Weights of a small transformer language model.
Architecture: LayerNorm before each block, no biases in attention or MLP.
Training: a variant of Adam for these matrices, 4844 steps.
Each number is 128 + 24 x the weight over its row's rms, rounded and kept within 0 to 255. Layers, rows and columns count from 0. Numbers have three digits each. The size before them is the row's rms in percent of the matrix's.

# layer 5 MLP up, 512x128, rms 0.0761, rows 94-121, columns 64-95
100:104163093111142122172104119159143146112154152124106117165114144110089127070132095184161146105121
098:121111173130070109150122158138169149118110133107133098136117086119076156108156155102088126146115
103:120137115134140116072118106074080149143106136113095125140138139126106123160117129144108135134127
152:100093154136130123113109109138124067144105171114110116118114134121131102140149092141127117140133
102:157152120102116126123160153134101178132125132125115095140120139088098130132101124127130147127122
088:187164119156109106138113123175096121131125146143125154124106130143102151144132150138154142141129
091:133095094121143154138099126105156102120112096114089093096132110157105087118134140123120074129143
115:193153084149143128133142133124123165146126151135110138143110113124074144157081142118123110118093
098:155109103134140131085119100125130172151123115152123086131127128142120098153136147151156126138130
025:143146110109130109120132154141181134116142128140107134109123182106120166086153108148118153099125
118:122121143143130144150094144111138136080149107146118131116138110113135115113116152155107132111115
084:138132117144114138100112139141085160135122122147052129127106093171097139084139150112150107129111
093:178121116121130121149129136144153106168128130129091117133092101148172158072153133089135132107112
119:169131139093072113141130161117136121089104116144133114125126147119131109091133127131157129143119
106:189107145159130138146135115147119106119137118182154098121108069194133135112161152146133157147114
097:104074068103160128093142150126147158156108112111134097158093155085125167155081139118115089110142
093:146127128080125069127100126111171124064105137173122129152150098143131151096151158104151181107146
103:106127150121132153158193150122089155128132092167120110119136161127163165081135124143139149125105
100:096109192146126150154129126109132152136130116134137096125134153111174101105137065132121111134097
106:089101182096119145154139104190158107105153136119119131127150125146095115100145148130139117131097
139:115133084141153155128119133130133166127159121179087108099118155080164110135077112110130147120147
118:137138120142145126071152126100133128119137151122143131152129134088127140119142143130117146125128
106:128156174114116084115121149110171171133126123103156127114147125084097123131057158090107134101104
112:120089174126113146125106152133108120111089154134137152149109119172161152137131114153147139133110
131:122119156136185130133109124104118182172118161096080156106182127124114127119115099092108147116108
126:112150139120154110138123126130124116147129108093090097113171104100109141165120145139122112060127
111:104128167147168121103130112115141058108120192123110131129144145167112086144107120172134151152177
099:099086155131118120134115156173105118153166155148161160125129153174146093073139114137124163123108
# layer 5 MLP down (transposed), 512x128, rms 0.0687, rows 94-121, columns 64-95
107:113085144119116144112118133128089129115093145104107126151130118151088146159146089099108116098122
108:187151125097049128101116085076133130127131112137108120110088119145142136139126147141108134123115
101:094126126111136146121138117166171139087170119122095110094107140140119139102128069173121109131144
125:122117165113122198124100159107155126107107116104112143126097105112154132120125125095103138119106
108:151138142150094140124130122102168149115099127119142154117148082140151104140147113093158105155134
094:057135121178082132122089130171135111099108123134135144124120121127145111109162131126135133113120
103:136119129118144136100167111101122088138097133151182169125080121104112115150165141165140121154146
113:141099090109164121149144136109094150108103098148137143126150172147115090120134111162144114113122
101:123137152144125126176092130114103121093116136119147193136089120152156139115162128108114157095148
024:108124132146122110131146097106101147097123177158152131081103116149106122122121093107103149148124
110:132162167151136117111106086115121126091143133142119097102125116147125158101113141105107098130158
095:120134136120108138091127143136140106132091065145086143110098109095114131123118112147100128156171
100:142154115126191129169140167117119101138116151122132149120149139131141136145100137117116131112134
117:118107137134151118112162126162137120109108121149073115140109141133141182153082112119142111105153
108:135108126099112144080113162123131148160137129154149156121100137128066143120172094129134153106136
110:144114110149170129166160107143139181100132155141132081123182135128151130112106151125128125148189
100:089091137098162130088154111146128143165139143114126133129098119103185084137087155096121114096098
107:122156104140128104118093146152161125119161100125108095125131136122113100129074079134086133117107
105:182115159135184135078106138160117114099117178116115110100137095149111116136089136141104138085143
106:119149151114125123137154142113145122168123145112160129133090118108090114117160132123125114131152
134:194125137175112112146132079126144115164097104115139123131104114129120125138063144131126086116104
111:123127123112138150133132081135136179119105159138117117111085096147129118134094155132111110139123
115:155131149115060151105122125098106111146104196131106121106139122078148172126153146111152141126171
114:154148121089136143121125139162124165120096174123115171139089116100137156145130178105120098126127
115:156159150129198105146118116111131078122113075116127126064117131144146131128118143117116137125148
115:142128154144103144124137140117117133108090103113106137137115122153148113102101176114145137119101
113:141149147128134137140146124129117153133109137110139146126139126134098106118130144129157132161126
109:137130179126098130103117105086164080119117133134153124125117138128122109126162087132132143101144
# layer 5 MLP gate, 512x128, rms 0.0716, rows 95-121, columns 64-95
107:105143168119103145141121153109153141097120103105101107142114124135124129110110138143109159121111
105:124110137119117121191116135172195114095150137119159134130118113138153125104122135135160089100117
124:080084143102131110085087148132128072143128147086130121131107136120155117107146120158127120121127
111:145177116121112114135143109136092131142122166105113125124166126111083117122125110132112123114143
096:144148141157135112115119153140139143138128135122123124113159111102162103118157105114108129104123
102:113109142159142134083101129137167108143148119067147153148131128179118104128146184135147137107134
110:189140109152168134129132152127108147166156151145114163157119132103085133141109139124157102098107
102:141116107142091104142081128106205142121124158078117109140086080147152101148143146156132140133150
035:149115095112145123165068136133170117149146132116115135184118148126152095125127139160150119094141
112:145115144105139132156125131137149152091159112144133180130140142109167127105115134144138128080120
096:137175077141126132116114156154106165147124105148064125143123104171142118105123164143146134100147
101:147093173131123131122092144153132116128127106137114117108130128144145109152115123114131156119125
113:156134156143170141074132118178090107137153129119127106135109139173173141165131094125114123124121
110:167115097194102152138115127126168145119153142144135086128137091152122130100137160135127082141147
104:144167183155107103153126164119113100115136143113101129132151096168130102113113142144159130111116
098:168140145148166155109112113158115124141165120117130174145118111110128108157139087129141135100151
111:122123105168113092078115108105128097157117168111143167162119102130133151164154134151123089123131
106:156110088084108108129112137124145119110127140140133155177110092169128149128157167149151142135180
109:094086139138133160146093135182135123118164143115110132136156101149093119116141145137143102134109
116:097087136103140130129138111094092145120130101113117123164154104112108126098158154145126131106146
106:110146163117184106121141140106087129112145114166125129166118151122082119077131175179127133095120
111:134155114146137113154094140119115104162124148136156108116106130102103143140132121181140151111167
112:135112112083116102151127175147118129140141138048123143139190179117118124127126138143108146094128
114:105118172143182101129091144086132149178130146075115152130174116129128126097117106118140135107138
111:122098102107162131111119124117119102125155161109090112121156094111144144152126147155132092039121
111:088115138132182119098122111126132041129136164109118133148127122174129130130128146172115164139199
108:109152120124133165093152143129081138140128112087134137127165127142093110096105137146126128125150